config.toml
norm_place = "pre"
norm_eps = 1e-05
qk_norm = false
learning_rate = 0.00451
dataset = "wikipedia_en"
Each number is 50 + 15 x the weight over its row's rms, rounded and kept within 0 to 99. Layers, rows and columns count from 0. The size before them is the row's rms in percent of the matrix's.

# layer 18 MLP down (transposed), 768x192, rms 0.106, rows 493-529, columns 96-191
092:35 47 50 76 59 31 64 54 38 52 33 41 18 52 49 60 57 47 35 44 53 36 58 51 57 61 14 26 36 55 61 51 68 48 80 58 70 42 33 56 45 51 84 77 23 47 36 15 24 21 15 48 56 29 53 33 30 52 50 51 64 44 57 31 66 22 47 39 48 49 39 40 48 52 61 58 55 51 47 50 67 59 62 51 58 48 31 69 31 44 38 39 35 51 57 28
102:55 46 66 76 36 62 27 48 42 43 51 40 37 42 18 45 51 48 39 91 50 34 56 38 58 66 31 60 32 70 35 66 43 45 58 24 41 44 72 64 63 39 35 34 30 25 71 40 79 74 56 57 53 43 40 52 43 40 58 39 30 46 67 64 65 30 30 47 61 55 46 40 53 55 49 43 18 61 38 61 53 76 22 62 60 46 36 57 63 21 42 39 50 14 58 58
095:42 65 46 53 34 45 59 20 39 51 59 11 32 44 37 54 43 49 44 58 71 58 47 73 47 47 46 23 54 44 56 84 42 59 65 54 49 49 54 65 59 52 35 42 54 75 46 61 08 57 59 08 70 47 48 72 42 64 51 35 33 31 37 64 44 61 76 81 53 50 48 54 34 58 27 59 47 29 38 35 59 82 41 48 33 23 67 73 57 50 46 65 48 47 52 50
095:30 39 33 53 73 68 41 53 54 87 54 50 41 39 35 37 57 39 57 52 34 39 70 48 96 23 67 42 80 51 60 43 62 42 39 33 49 41 35 30 57 55 60 50 41 49 57 43 42 41 31 40 49 40 46 32 40 46 47 43 57 54 69 72 58 69 48 51 28 54 51 46 44 47 40 60 36 62 48 55 24 59 66 42 24 34 61 96 44 44 55 51 38 70 38 40
102:52 35 44 79 44 53 47 44 49 46 36 45 53 54 83 76 34 56 54 56 60 31 57 49 32 29 38 45 34 60 39 75 46 69 43 55 51 50 75 50 70 43 45 75 77 44 38 56 62 38 79 56 25 72 36 24 51 59 39 75 72 69 62 70 37 57 32 92 56 44 52 41 56 45 45 61 76 52 26 55 31 42 58 43 41 65 39 50 57 60 35 54 33 38 40 67
072:37 62 30 71 56 37 42 29 79 54 38 61 65 37 48 45 60 46 48 60 56 63 29 51 66 50 37 44 52 37 29 54 51 63 47 14 76 33 67 47 56 59 48 45 42 59 50 48 43 59 73 33 72 66 45 27 50 63 37 64 65 35 48 28 49 61 69 48 72 20 37 41 42 35 41 52 54 40 27 46 51 68 16 83 28 54 52 40 37 54 46 63 69 35 66 67
091:35 48 24 52 22 72 32 68 59 24 43 55 65 53 46 77 47 49 70 46 73 27 67 68 31 52 35 38 34 56 09 34 76 52 50 31 67 88 49 43 71 64 38 24 58 60 69 52 42 76 62 47 34 40 41 51 51 63 25 55 40 58 38 21 71 60 40 37 64 54 47 47 37 55 68 35 66 59 40 67 51 51 85 50 40 52 43 43 59 62 49 40 33 67 77 54
099:69 29 55 42 43 67 52 55 55 58 52 60 22 60 33 51 57 80 55 73 23 46 36 30 47 66 50 39 64 78 99 57 81 72 51 48 61 76 22 33 46 67 42 07 43 64 52 56 61 32 39 50 33 66 49 45 40 67 65 62 33 58 87 41 79 41 54 37 35 57 54 60 55 51 44 48 39 46 53 61 48 43 49 75 56 46 37 47 54 38 56 49 41 46 38 48
099:37 63 41 59 39 77 36 77 17 50 53 35 48 41 47 44 44 48 83 65 76 53 54 32 35 61 51 44 24 32 40 50 52 36 58 43 46 42 31 74 32 50 48 47 54 87 68 59 44 54 57 44 79 33 57 41 76 43 36 68 69 38 46 53 53 49 40 57 69 62 40 47 52 79 63 59 42 34 17 43 75 38 63 59 46 37 49 62 67 52 42 22 53 45 41 41
103:59 48 53 61 64 86 31 69 48 44 18 63 62 46 49 50 49 57 83 44 69 60 38 35 53 44 40 46 71 50 62 70 72 52 71 57 36 59 54 51 66 29 63 63 45 33 25 24 47 56 58 30 38 57 29 77 59 56 65 47 37 44 45 39 68 50 67 27 53 35 59 41 62 87 53 48 56 52 42 52 28 34 46 51 57 61 32 47 41 59 50 67 56 24 47 55
103:59 39 44 50 28 69 37 47 52 49 48 36 32 51 49 60 79 60 47 24 62 37 65 46 58 32 42 31 59 69 35 50 38 30 48 16 65 48 76 67 75 71 45 38 60 49 59 69 41 58 29 60 51 50 28 64 55 74 72 48 76 43 23 69 61 53 47 32 53 40 55 38 60 43 47 63 44 48 32 47 97 51 47 28 23 25 50 27 45 69 53 52 57 58 49 44
087:74 45 42 74 35 79 57 36 79 55 31 42 32 63 35 65 57 51 43 40 45 41 27 50 55 72 47 84 56 58 58 59 52 47 18 58 22 45 46 67 47 44 57 43 55 39 34 31 50 79 57 91 56 47 85 60 60 35 61 49 34 48 52 50 37 42 48 39 37 60 67 48 39 56 69 49 64 51 64 69 33 20 56 54 40 45 62 65 57 36 69 61 46 36 45 39
108:61 65 54 55 55 24 57 32 73 77 63 35 43 76 52 73 50 53 46 57 40 54 51 28 46 52 50 62 37 35 24 51 40 59 69 45 75 73 72 70 56 55 53 57 42 55 33 52 32 43 58 37 64 66 27 36 42 71 56 42 37 68 35 75 50 70 31 39 33 50 39 29 52 80 36 46 56 59 19 50 53 50 54 47 61 78 51 75 40 50 51 27 47 41 53 54
095:44 50 43 43 56 73 48 48 42 81 62 77 62 39 53 58 52 50 64 54 49 57 49 40 62 16 50 58 43 53 51 65 60 45 50 71 27 60 48 79 60 62 57 67 51 43 68 35 71 54 59 51 47 51 35 82 21 69 35 62 38 42 36 44 27 57 63 57 41 57 48 75 84 30 72 38 26 58 29 47 29 67 48 24 74 52 68 51 52 59 61 57 45 60 36 42
081:51 43 52 52 47 46 40 77 29 31 57 48 66 56 58 52 71 64 81 38 42 62 47 39 33 49 39 50 34 96 51 47 19 34 57 54 77 53 41 41 57 57 41 21 58 35 70 25 40 35 47 70 43 43 46 52 51 67 78 62 48 83 57 27 75 53 14 63 45 51 13 55 66 69 67 58 23 52 41 47 76 70 32 45 30 81 65 35 64 37 62 33 62 50 50 37
096:60 58 41 54 62 64 49 38 43 39 57 81 43 24 45 64 47 68 55 41 29 44 71 28 56 48 70 69 48 44 71 34 15 48 56 44 28 45 12 71 54 55 51 34 37 41 53 41 39 41 36 23 50 68 57 59 52 68 55 45 43 54 68 42 26 54 68 29 52 39 47 40 56 47 58 51 72 65 71 38 37 46 40 21 63 67 62 38 39 46 51 44 39 40 40 82
102:42 54 41 35 83 46 51 26 71 46 49 27 30 25 51 20 69 33 53 58 57 51 59 37 51 45 55 61 70 26 60 53 46 50 23 58 36 33 29 52 42 37 31 61 71 41 38 45 17 60 46 36 45 40 61 24 64 48 63 54 42 59 54 40 57 47 32 43 53 54 51 82 53 55 35 74 51 54 49 21 57 28 50 56 42 71 43 47 65 53 62 41 27 62 27 56
089:47 68 39 52 25 44 51 52 31 61 61 36 55 45 41 58 53 62 45 46 63 31 66 63 49 74 36 35 47 67 61 32 60 26 89 37 45 84 38 76 46 70 31 67 36 54 33 30 36 41 59 58 61 50 30 45 49 43 45 36 74 41 67 61 52 93 35 48 53 33 38 43 54 62 57 67 53 43 37 57 48 52 13 39 74 79 43 57 54 36 56 47 23 81 66 54
104:46 63 55 51 50 70 33 31 52 61 53 41 25 46 60 74 69 31 55 52 55 59 53 42 38 49 28 65 69 39 56 60 79 40 28 18 30 57 31 25 58 41 52 69 42 46 42 32 55 50 47 68 50 63 44 56 37 48 55 49 52 67 64 68 44 79 46 47 51 65 51 52 33 36 63 67 74 68 64 65 94 49 40 44 37 56 45 54 63 55 60 37 62 61 21 73
091:30 71 41 38 66 62 55 39 41 58 59 62 72 40 33 73 51 35 52 54 29 63 71 54 57 45 52 60 00 62 65 75 40 51 49 47 57 32 43 43 27 40 49 70 41 85 84 35 42 54 30 58 37 37 42 66 91 51 65 34 52 29 48 46 81 62 55 48 56 53 39 63 42 77 32 62 33 46 56 49 63 49 44 23 44 57 53 13 36 47 47 45 72 60 42 57
103:36 37 10 42 87 15 51 68 65 64 58 38 21 70 39 67 59 63 63 43 48 09 63 23 36 36 43 79 32 49 57 80 71 72 29 53 62 42 37 61 44 57 57 81 45 56 57 41 58 59 45 37 40 68 43 41 52 68 39 40 59 50 63 40 47 66 56 81 45 44 36 62 30 83 76 78 56 34 61 58 39 35 45 41 25 55 61 59 66 43 29 59 69 66 53 64
105:51 62 38 51 49 52 41 61 56 35 59 55 26 53 51 13 40 18 99 48 41 43 43 28 57 57 71 25 28 30 48 42 51 50 29 39 35 60 78 45 38 33 52 61 88 55 83 85 66 45 38 41 54 50 24 70 49 57 50 20 37 53 47 46 38 35 64 58 34 62 66 36 42 34 60 48 43 66 39 66 24 70 55 46 65 64 52 71 66 40 45 39 52 63 45 38
081:53 45 29 65 48 42 31 52 47 38 52 43 34 34 29 41 59 29 76 18 38 58 45 37 28 57 58 60 50 46 52 51 60 16 17 56 70 50 50 51 58 36 50 18 51 34 58 65 56 50 57 30 57 54 60 43 41 55 46 69 45 62 49 55 46 54 42 67 65 52 51 42 43 43 57 48 38 65 53 21 39 42 54 41 24 25 14 71 11 72 58 44 46 36 57 58
105:47 52 35 38 60 60 46 33 31 92 54 51 68 26 61 60 29 32 48 87 68 54 42 59 53 51 44 73 64 37 48 34 53 39 60 38 38 72 61 52 55 88 42 33 54 51 55 41 49 20 33 46 34 35 66 56 60 41 28 55 50 76 70 66 61 52 53 36 44 64 74 98 85 72 69 50 54 60 34 45 47 59 24 41 34 48 50 45 31 66 68 42 54 32 53 35
114:53 38 42 57 36 43 78 57 41 61 40 51 76 65 43 66 65 71 51 88 37 46 66 20 38 69 41 44 24 50 62 50 56 68 36 28 45 37 70 44 49 39 42 39 54 59 75 45 59 45 11 45 63 38 67 28 51 46 36 61 71 43 65 63 12 35 34 42 37 66 60 50 48 41 28 50 74 57 38 64 84 51 49 72 59 42 70 54 38 54 58 56 37 44 79 27
094:80 41 62 66 49 43 61 31 36 30 43 42 39 47 23 27 61 42 52 56 53 59 54 56 37 68 57 36 66 62 16 66 61 47 76 76 34 29 56 44 59 64 63 62 48 35 60 48 55 66 54 77 51 40 60 30 32 34 59 57 61 70 51 71 69 48 64 48 43 18 74 45 67 68 08 61 77 41 79 50 61 46 43 40 58 28 24 55 46 26 53 60 56 22 72 44
095:34 33 45 49 45 56 43 59 56 15 49 16 45 49 30 49 51 61 65 35 33 64 72 45 54 42 26 66 51 46 45 40 56 45 22 59 77 51 48 69 27 60 67 61 63 83 45 32 37 49 30 62 15 76 46 44 56 48 69 53 66 18 46 64 52 72 41 60 66 49 35 19 62 29 41 55 32 72 32 64 65 35 45 43 26 49 50 33 51 42 52 45 41 46 57 75
106:34 41 56 22 53 49 43 40 76 57 42 34 34 23 50 42 47 16 68 23 58 51 29 48 09 39 35 66 56 51 49 34 26 47 64 54 70 54 40 76 54 61 49 52 48 43 35 54 57 69 61 44 35 63 77 37 24 46 51 43 59 59 38 49 47 37 22 33 55 72 53 51 62 38 42 71 67 75 81 18 25 40 46 53 48 41 31 74 48 47 49 63 12 49 38 36
095:57 57 30 40 57 59 63 51 65 29 35 86 50 59 69 43 45 42 71 44 62 55 51 50 56 59 55 63 56 93 48 67 10 05 49 43 46 68 51 66 32 27 75 19 43 75 50 53 37 44 55 64 44 37 46 52 44 39 61 65 50 55 53 52 60 49 36 50 57 94 71 40 54 51 63 51 60 57 44 60 42 57 45 57 43 45 59 51 71 53 58 38 69 51 64 48
097:61 70 56 75 30 46 68 99 64 47 42 40 76 33 51 48 71 58 42 32 44 64 62 58 71 66 62 48 62 46 62 62 31 25 51 14 59 23 47 76 46 75 35 47 51 16 37 41 50 63 27 30 38 58 52 16 50 67 56 41 35 54 75 44 67 39 64 41 44 28 59 73 62 39 45 30 44 58 47 48 63 41 37 32 49 63 40 57 55 48 39 65 37 35 35 48
079:31 56 69 64 54 58 85 57 58 41 51 47 65 56 35 52 44 45 76 33 52 67 38 51 52 36 43 69 54 16 33 50 58 26 27 72 21 52 68 62 46 83 42 58 44 50 40 42 27 36 66 50 53 71 64 47 61 58 50 23 72 16 46 53 38 56 51 50 90 10 57 64 48 41 50 41 62 40 39 29 93 75 56 50 35 51 48 51 38 64 53 49 24 41 61 66
088:29 57 55 95 47 51 68 52 32 55 37 38 50 30 38 27 39 57 37 40 56 49 38 76 57 32 28 34 54 64 45 27 57 42 69 40 51 64 37 36 54 69 46 70 39 28 64 50 27 38 58 40 58 46 67 51 44 62 31 38 57 35 70 90 67 42 55 49 60 25 01 46 56 31 15 40 38 49 54 50 52 48 55 50 52 53 40 44 46 11 66 51 59 68 71 71
098:49 50 63 60 74 41 70 45 20 58 42 40 71 53 81 46 62 52 63 58 52 48 47 56 63 67 55 65 54 65 64 47 57 77 63 83 50 35 50 58 38 40 43 24 67 45 64 51 55 71 58 39 45 51 49 40 34 47 35 32 40 45 60 52 35 38 52 49 72 69 25 32 28 62 38 47 37 41 59 41 53 63 29 61 49 49 56 82 63 71 48 62 67 32 74 43
094:42 28 49 25 35 73 62 41 40 37 46 57 63 40 42 59 61 55 60 65 55 33 64 48 25 53 52 35 24 65 60 53 63 53 17 50 66 49 47 49 51 43 31 49 39 45 28 54 13 47 76 43 58 44 48 27 33 43 50 89 64 50 55 31 79 40 37 60 48 56 59 57 55 53 50 32 37 57 32 33 58 50 28 46 21 44 62 18 62 72 56 47 76 46 53 59
088:15 37 43 27 45 43 60 33 49 42 67 41 60 19 59 33 52 52 38 37 48 61 59 53 68 15 60 59 56 38 21 51 27 41 69 58 46 41 62 37 48 40 43 35 40 68 49 51 67 38 24 38 85 68 54 43 45 43 76 42 39 45 56 46 35 61 56 71 53 40 34 36 47 53 73 40 58 51 51 81 63 57 34 58 36 67 59 41 54 40 42 32 47 49 45 62
080:40 23 58 26 74 55 67 45 34 43 56 49 52 52 34 45 88 40 56 52 29 29 33 56 29 45 48 66 51 67 46 79 17 50 53 77 46 60 46 69 25 40 60 83 37 53 22 39 10 44 50 47 53 56 29 87 50 45 36 35 73 31 44 45 52 47 53 40 45 49 61 40 58 40 41 67 64 28 60 40 53 50 27 64 60 38 55 47 50 54 50 51 52 62 51 71
117:49 45 43 09 70 58 73 65 30 59 31 52 32 17 38 67 69 26 63 18 39 48 56 50 45 48 58 67 20 65 40 60 57 48 60 57 59 48 75 47 44 51 51 64 53 20 33 63 64 55 59 37 49 39 39 49 52 70 67 45 60 53 47 44 51 80 75 45 48 41 41 49 26 61 03 53 38 74 43 67 29 38 50 36 51 51 59 70 47 26 39 45 51 60 44 54
# layer 18 MLP up, 768x192, rms 0.148, rows 494-529, columns 96-191
100:64 55 48 47 46 61 48 48 53 36 30 38 41 63 37 82 59 21 71 35 49 56 47 55 45 64 35 40 60 28 42 48 67 51 47 71 58 47 66 53 55 62 53 57 43 44 47 57 67 38 50 30 48 66 76 77 51 40 28 43 58 72 50 65 48 42 79 72 33 29 66 41 53 47 63 18 50 42 66 56 56 25 66 28 64 52 41 78 92 80 38 79 50 66 54 40
097:27 42 36 29 53 54 65 65 50 76 60 38 29 64 27 40 23 44 30 39 58 36 61 65 46 68 54 67 65 39 50 44 35 42 51 41 62 60 31 22 65 45 29 59 55 46 52 50 62 64 23 63 72 52 47 52 22 90 67 68 32 67 53 25 59 48 55 34 54 47 55 74 48 40 49 45 89 57 67 49 23 68 12 26 49 53 50 58 65 33 22 35 53 76 48 53
098:58 54 54 64 50 32 26 50 54 37 33 50 53 44 47 79 69 52 55 20 80 44 18 59 57 63 52 26 21 38 86 43 39 60 70 50 58 76 39 45 54 75 48 70 36 57 36 69 59 31 62 44 51 30 58 24 33 58 46 48 53 49 21 53 70 25 59 59 57 38 71 66 25 64 60 47 46 53 40 60 45 26 51 56 52 60 42 54 34 18 40 56 47 60 54 23
096:64 43 67 58 64 58 63 33 34 61 18 30 69 34 56 53 58 57 61 47 44 55 51 51 42 57 75 51 21 34 49 46 65 24 42 51 35 51 44 22 68 46 65 14 22 71 59 33 57 52 51 45 57 36 64 80 34 39 52 61 65 33 52 21 55 36 58 53 70 37 57 77 65 36 57 51 88 53 35 35 44 33 79 57 61 44 55 30 50 61 33 45 75 61 70 35
075:69 52 58 60 39 65 47 56 51 48 69 49 52 80 52 43 49 39 39 13 59 39 56 39 26 70 82 52 51 59 52 29 54 32 33 57 36 70 54 49 51 43 43 68 74 35 58 59 49 51 23 59 44 56 56 57 51 42 49 55 44 46 62 65 73 33 29 77 27 60 44 46 49 70 42 30 42 56 43 41 39 00 69 46 73 50 62 34 63 63 40 61 11 55 38 50
090:70 63 36 56 57 40 53 53 67 44 42 39 40 60 55 69 41 62 31 36 38 43 65 56 40 49 45 50 45 41 90 47 34 60 51 53 56 32 48 69 36 52 74 38 63 57 55 34 60 43 21 52 77 40 87 62 52 59 59 62 40 59 23 55 49 46 65 57 48 48 43 63 51 45 60 54 49 40 46 37 54 52 53 31 79 45 43 61 42 32 79 24 33 39 41 66
101:32 69 40 79 79 77 57 58 65 41 30 80 51 69 45 43 44 57 47 41 64 23 50 50 45 43 37 47 47 51 54 48 49 42 50 70 44 25 64 45 41 39 25 75 53 87 56 56 53 49 51 41 19 27 77 51 55 36 52 19 61 45 29 40 36 73 55 43 46 69 44 70 32 64 45 46 70 49 52 41 31 86 41 47 37 55 45 58 53 66 41 62 46 48 76 71
099:54 57 42 74 80 51 59 30 38 42 31 57 64 48 43 72 30 38 29 76 56 42 45 86 54 42 23 40 46 32 63 59 36 51 58 41 69 52 73 64 63 62 62 46 41 49 54 73 63 47 11 34 59 36 50 40 66 48 55 40 61 43 45 48 53 35 39 40 49 69 80 58 33 45 46 41 40 59 38 55 33 51 42 72 70 44 34 45 62 87 40 89 48 44 50 56
103:29 57 29 73 49 33 61 53 79 59 39 29 46 67 63 25 52 18 26 47 44 62 50 45 62 87 50 54 34 48 48 46 75 43 50 55 51 66 60 75 43 44 67 62 58 60 74 52 65 53 73 60 63 51 81 52 49 19 33 53 54 38 35 52 54 40 74 48 59 68 46 68 24 46 40 35 76 61 61 59 70 54 54 29 49 16 59 51 48 48 36 35 55 52 79 31
101:64 61 61 50 63 56 55 28 21 36 29 62 46 44 58 34 42 58 46 36 13 56 83 54 57 35 58 28 56 62 50 68 51 35 51 66 63 36 28 36 46 54 58 31 60 45 41 63 28 50 64 58 34 46 34 47 64 41 78 65 41 50 54 56 59 54 36 65 42 62 56 43 46 39 24 84 52 50 60 41 24 39 59 41 38 44 59 63 34 46 67 62 49 71 45 53
097:33 42 21 50 32 41 37 44 35 57 88 52 62 45 59 50 38 48 48 81 57 31 54 41 57 25 68 39 47 38 54 50 68 66 66 36 45 43 70 37 70 57 33 54 44 27 50 48 54 39 69 31 68 53 45 43 71 64 62 28 51 72 30 48 58 49 57 54 80 32 38 77 44 46 45 29 53 46 42 23 41 64 35 50 61 39 53 56 40 69 45 39 57 70 44 53
105:12 30 67 47 50 63 38 57 55 51 52 54 56 46 38 51 46 53 36 56 62 30 58 40 49 20 41 40 34 33 60 55 36 52 71 44 62 61 47 58 47 64 48 57 71 57 46 37 59 43 41 58 67 34 99 40 41 60 59 34 49 35 44 37 67 41 46 43 30 82 39 44 51 12 53 16 63 70 49 36 69 47 29 64 68 48 32 51 61 66 49 36 92 61 43 34
109:53 49 83 63 18 52 35 44 51 31 45 20 16 62 59 49 43 54 67 43 61 42 64 63 55 56 78 45 83 55 35 53 68 67 47 40 32 59 40 48 36 52 40 45 62 43 70 45 60 56 37 57 68 57 65 64 57 39 49 36 35 65 80 57 35 35 26 41 48 43 41 35 56 32 42 51 64 32 67 54 39 69 62 49 35 43 51 44 52 60 60 54 45 44 53 53
095:85 50 33 25 53 44 57 35 37 67 33 66 36 29 42 50 40 54 18 52 52 65 74 56 47 40 62 59 54 32 35 34 68 56 51 45 08 69 54 58 22 34 38 65 46 53 56 72 35 42 65 40 52 84 32 35 37 33 57 18 52 40 51 69 72 41 55 40 52 55 87 69 39 33 42 21 57 40 36 76 26 46 65 50 62 34 55 43 40 45 50 35 36 56 67 47
100:43 37 56 68 52 55 39 47 45 39 52 30 62 36 73 04 39 35 69 56 73 67 48 51 68 56 46 77 27 48 35 21 77 46 37 67 56 61 34 57 51 54 51 55 45 98 41 67 69 39 57 49 41 57 43 46 65 29 49 47 35 39 31 17 62 26 40 28 43 50 41 41 34 56 79 58 55 68 40 56 51 36 61 82 51 50 56 57 33 45 28 65 45 48 47 55
103:60 54 43 52 38 50 52 53 66 41 45 46 59 53 71 78 48 42 55 48 62 47 30 64 41 50 29 29 44 35 66 52 74 36 60 59 61 55 52 66 44 82 46 57 35 58 71 49 58 55 45 55 62 51 31 84 51 54 44 33 45 57 49 69 36 22 34 47 15 66 71 15 40 51 57 37 51 49 49 52 49 40 48 56 34 47 42 82 45 58 47 57 40 50 76 49
095:53 26 54 52 41 61 74 59 45 56 64 68 64 51 41 35 48 67 79 46 44 28 56 26 47 65 65 67 28 39 49 57 71 31 37 40 48 24 47 28 47 71 73 73 51 33 64 31 53 44 40 23 78 64 46 47 56 57 60 75 46 47 44 38 49 35 26 44 59 47 37 55 65 30 43 40 34 67 71 41 87 57 52 60 50 55 65 23 51 33 56 68 48 48 32 51
104:50 51 40 66 60 37 58 44 47 22 76 76 61 56 80 39 58 58 46 35 56 31 48 33 68 62 43 48 46 65 37 44 74 57 42 61 47 42 54 19 86 32 32 28 41 68 54 50 51 66 43 31 70 41 68 55 44 27 36 73 33 38 67 59 57 28 42 58 70 30 50 42 61 30 70 11 66 78 25 41 31 83 78 43 44 48 17 65 28 39 58 36 63 53 55 44
102:57 63 34 83 65 57 42 55 63 48 71 22 50 62 32 40 49 72 71 46 40 29 24 50 46 68 41 24 40 49 75 52 48 26 38 48 43 26 62 53 83 39 36 53 29 59 41 58 55 55 67 46 31 73 40 86 46 55 47 72 07 52 65 42 55 69 51 27 62 31 69 51 52 41 68 48 67 50 57 59 43 39 43 55 32 41 58 74 35 43 49 58 59 59 42 28
099:35 66 41 77 47 54 62 36 65 39 60 49 43 59 60 58 81 43 60 66 34 42 47 48 43 75 51 68 41 44 47 41 67 59 73 61 33 69 58 33 47 60 48 50 26 85 56 48 80 28 54 55 52 67 64 56 46 65 45 55 45 58 40 10 48 25 35 28 62 46 59 84 37 59 52 46 34 59 67 42 43 36 52 56 64 56 33 67 76 48 56 35 56 67 35 54
099:59 56 48 31 34 40 74 55 46 47 40 38 71 44 44 64 53 51 58 91 52 48 59 55 33 58 85 66 68 42 59 48 62 38 53 26 75 43 38 34 50 42 32 50 52 49 39 59 63 63 54 55 63 50 22 45 66 47 52 31 49 58 43 56 40 67 66 66 50 39 51 48 53 76 54 75 60 47 66 62 43 66 55 34 56 44 59 28 26 73 52 59 42 59 88 51
093:49 34 58 23 58 62 45 43 54 80 35 46 60 66 50 65 11 64 50 68 42 37 45 71 65 44 53 47 50 34 48 53 57 59 80 36 42 33 67 24 43 59 58 74 64 40 53 52 38 54 48 73 48 31 56 44 40 34 38 72 56 35 55 51 46 50 36 32 31 47 44 50 36 42 53 53 75 42 38 56 50 57 43 59 59 69 67 49 81 26 36 63 24 79 34 48
103:20 43 48 40 49 52 50 44 59 50 56 70 45 54 41 43 39 73 59 57 59 31 61 34 48 54 56 34 60 48 76 50 46 17 52 30 51 37 39 61 49 57 48 47 24 50 37 64 34 65 57 55 54 60 35 48 49 60 43 61 40 52 28 43 33 50 54 50 70 46 57 58 34 41 39 58 55 40 22 66 33 33 47 62 77 50 46 50 60 47 42 31 67 32 45 47
110:60 48 95 65 53 41 71 14 54 68 47 69 61 39 66 58 58 69 64 86 73 22 78 61 35 51 55 48 49 57 48 20 34 45 51 52 46 46 51 52 44 64 29 30 53 19 48 33 19 63 34 70 49 50 43 60 42 48 58 52 49 53 47 24 57 51 45 44 60 54 35 43 82 53 31 43 62 62 52 48 23 21 49 67 75 44 51 63 13 68 37 45 70 49 40 64
105:41 48 41 68 32 38 49 39 47 65 35 40 56 26 35 82 74 50 60 57 73 39 45 68 54 55 44 55 74 58 85 58 54 42 41 65 48 21 41 50 36 25 49 44 46 47 44 30 36 42 58 42 50 68 48 43 75 48 58 59 43 40 24 59 17 77 34 44 60 77 50 71 85 41 26 41 43 69 56 57 56 60 59 48 41 53 30 51 54 66 39 56 53 43 22 55
090:65 27 74 40 60 02 54 45 63 65 58 44 05 46 87 43 45 60 68 26 50 46 67 45 77 70 82 46 46 55 45 66 50 68 57 55 48 59 23 30 74 22 44 88 47 18 55 56 73 59 59 33 57 48 62 51 66 44 39 52 34 44 42 42 48 67 61 41 49 76 52 40 67 80 64 48 40 41 63 31 35 11 61 34 64 33 64 29 19 77 60 46 30 55 61 45
101:43 63 51 63 32 41 44 50 46 49 26 34 49 65 55 65 47 69 68 40 40 39 33 53 44 56 54 51 47 20 62 69 27 21 54 47 45 26 53 68 43 25 55 63 32 52 71 26 55 54 52 24 45 54 31 76 44 37 65 39 68 49 27 58 51 47 52 62 25 42 34 44 66 62 46 55 74 69 52 73 67 58 33 40 31 50 45 66 60 36 43 45 23 47 68 66
099:57 32 40 64 15 46 59 51 53 58 72 64 56 52 12 52 59 58 40 51 59 40 57 70 31 60 61 40 62 47 51 28 43 76 41 41 48 43 35 41 46 59 54 66 38 29 32 47 41 35 55 09 50 52 52 31 35 39 68 20 35 69 62 45 51 25 42 48 41 61 18 58 36 47 35 74 45 83 38 42 56 42 50 33 44 49 45 59 66 51 38 57 68 54 47 92
089:44 63 54 45 49 56 46 42 16 53 53 48 33 22 37 84 50 51 36 43 55 31 42 56 47 40 42 56 40 29 59 59 51 52 42 73 25 54 82 44 61 42 69 51 64 49 69 58 06 36 46 63 35 50 52 44 71 31 39 59 57 64 50 56 59 55 79 50 42 51 46 24 40 62 47 61 50 80 41 53 71 44 69 50 48 34 50 51 22 34 50 70 70 65 50 59
076:42 80 28 49 58 56 46 54 66 43 54 46 46 54 63 56 24 40 37 69 56 33 63 40 57 34 71 60 60 62 58 45 27 60 45 33 76 63 46 48 51 07 43 52 37 52 56 44 52 50 30 52 62 32 44 50 25 31 60 77 39 62 43 53 40 69 58 41 39 86 64 56 61 49 51 58 62 38 59 62 33 41 53 43 69 56 60 48 38 52 49 67 79 61 37 42
088:57 21 67 27 43 57 43 56 41 26 68 41 67 19 29 56 46 43 65 65 48 38 65 71 55 53 71 47 44 56 48 63 43 54 44 53 52 39 55 59 24 57 60 44 53 74 24 56 57 93 45 59 41 50 56 57 30 59 38 65 37 70 52 25 34 44 28 42 72 71 72 30 39 31 80 37 32 57 44 57 53 64 60 47 69 69 48 48 34 77 40 54 52 56 46 27
104:40 21 50 54 54 63 30 50 84 28 59 57 32 24 48 81 36 29 55 48 59 50 69 24 55 53 56 71 51 37 62 78 50 29 45 43 57 77 63 63 35 51 46 67 56 42 26 29 39 69 32 62 84 33 42 85 33 78 56 33 49 71 51 46 51 57 55 40 42 42 45 43 79 65 34 70 58 85 47 54 29 28 63 39 58 57 60 39 49 49 32 49 37 47 33 44
110:55 52 66 15 46 42 47 52 61 64 52 33 42 62 47 66 46 62 68 39 54 33 75 56 53 72 75 67 50 27 38 69 69 45 34 35 70 52 39 33 46 50 64 36 65 50 47 39 50 58 27 53 31 55 47 43 76 84 25 56 36 61 27 63 80 92 50 37 46 43 74 44 42 69 25 65 45 39 31 53 54 55 53 56 57 63 34 29 99 53 46 41 57 49 65 70
085:67 61 76 59 46 56 64 46 60 54 48 55 66 76 65 44 47 60 37 34 57 29 34 36 48 71 60 22 59 52 45 18 58 45 25 62 26 51 31 51 52 54 62 56 69 51 52 62 60 70 62 46 52 21 44 68 58 61 16 42 60 38 58 64 65 33 23 46 38 36 23 53 63 43 33 53 55 44 45 33 45 45 68 62 49 40 54 25 57 67 20 69 29 46 57 40
077:57 70 57 64 30 57 30 37 72 46 49 51 42 52 68 51 37 71 68 41 40 62 55 30 62 44 46 12 55 65 33 42 58 59 42 36 43 55 26 49 39 52 23 71 38 73 68 54 61 27 45 39 51 48 45 47 30 65 24 54 62 61 30 47 44 68 40 91 61 57 42 54 58 61 64 16 48 57 57 49 42 61 49 53 20 30 32 36 44 40 24 34 77 18 54 58
099:45 24 73 44 25 33 53 62 53 42 33 47 55 33 51 56 53 81 55 48 35 63 43 57 58 30 51 46 68 12 43 53 65 46 55 79 42 58 66 11 33 44 47 58 58 30 47 90 42 67 42 68 34 59 53 57 11 49 53 72 64 73 34 53 58 51 51 76 62 66 15 47 62 40 39 47 63 54 34 56 51 55 68 19 63 37 36 41 34 72 62 49 47 33 48 74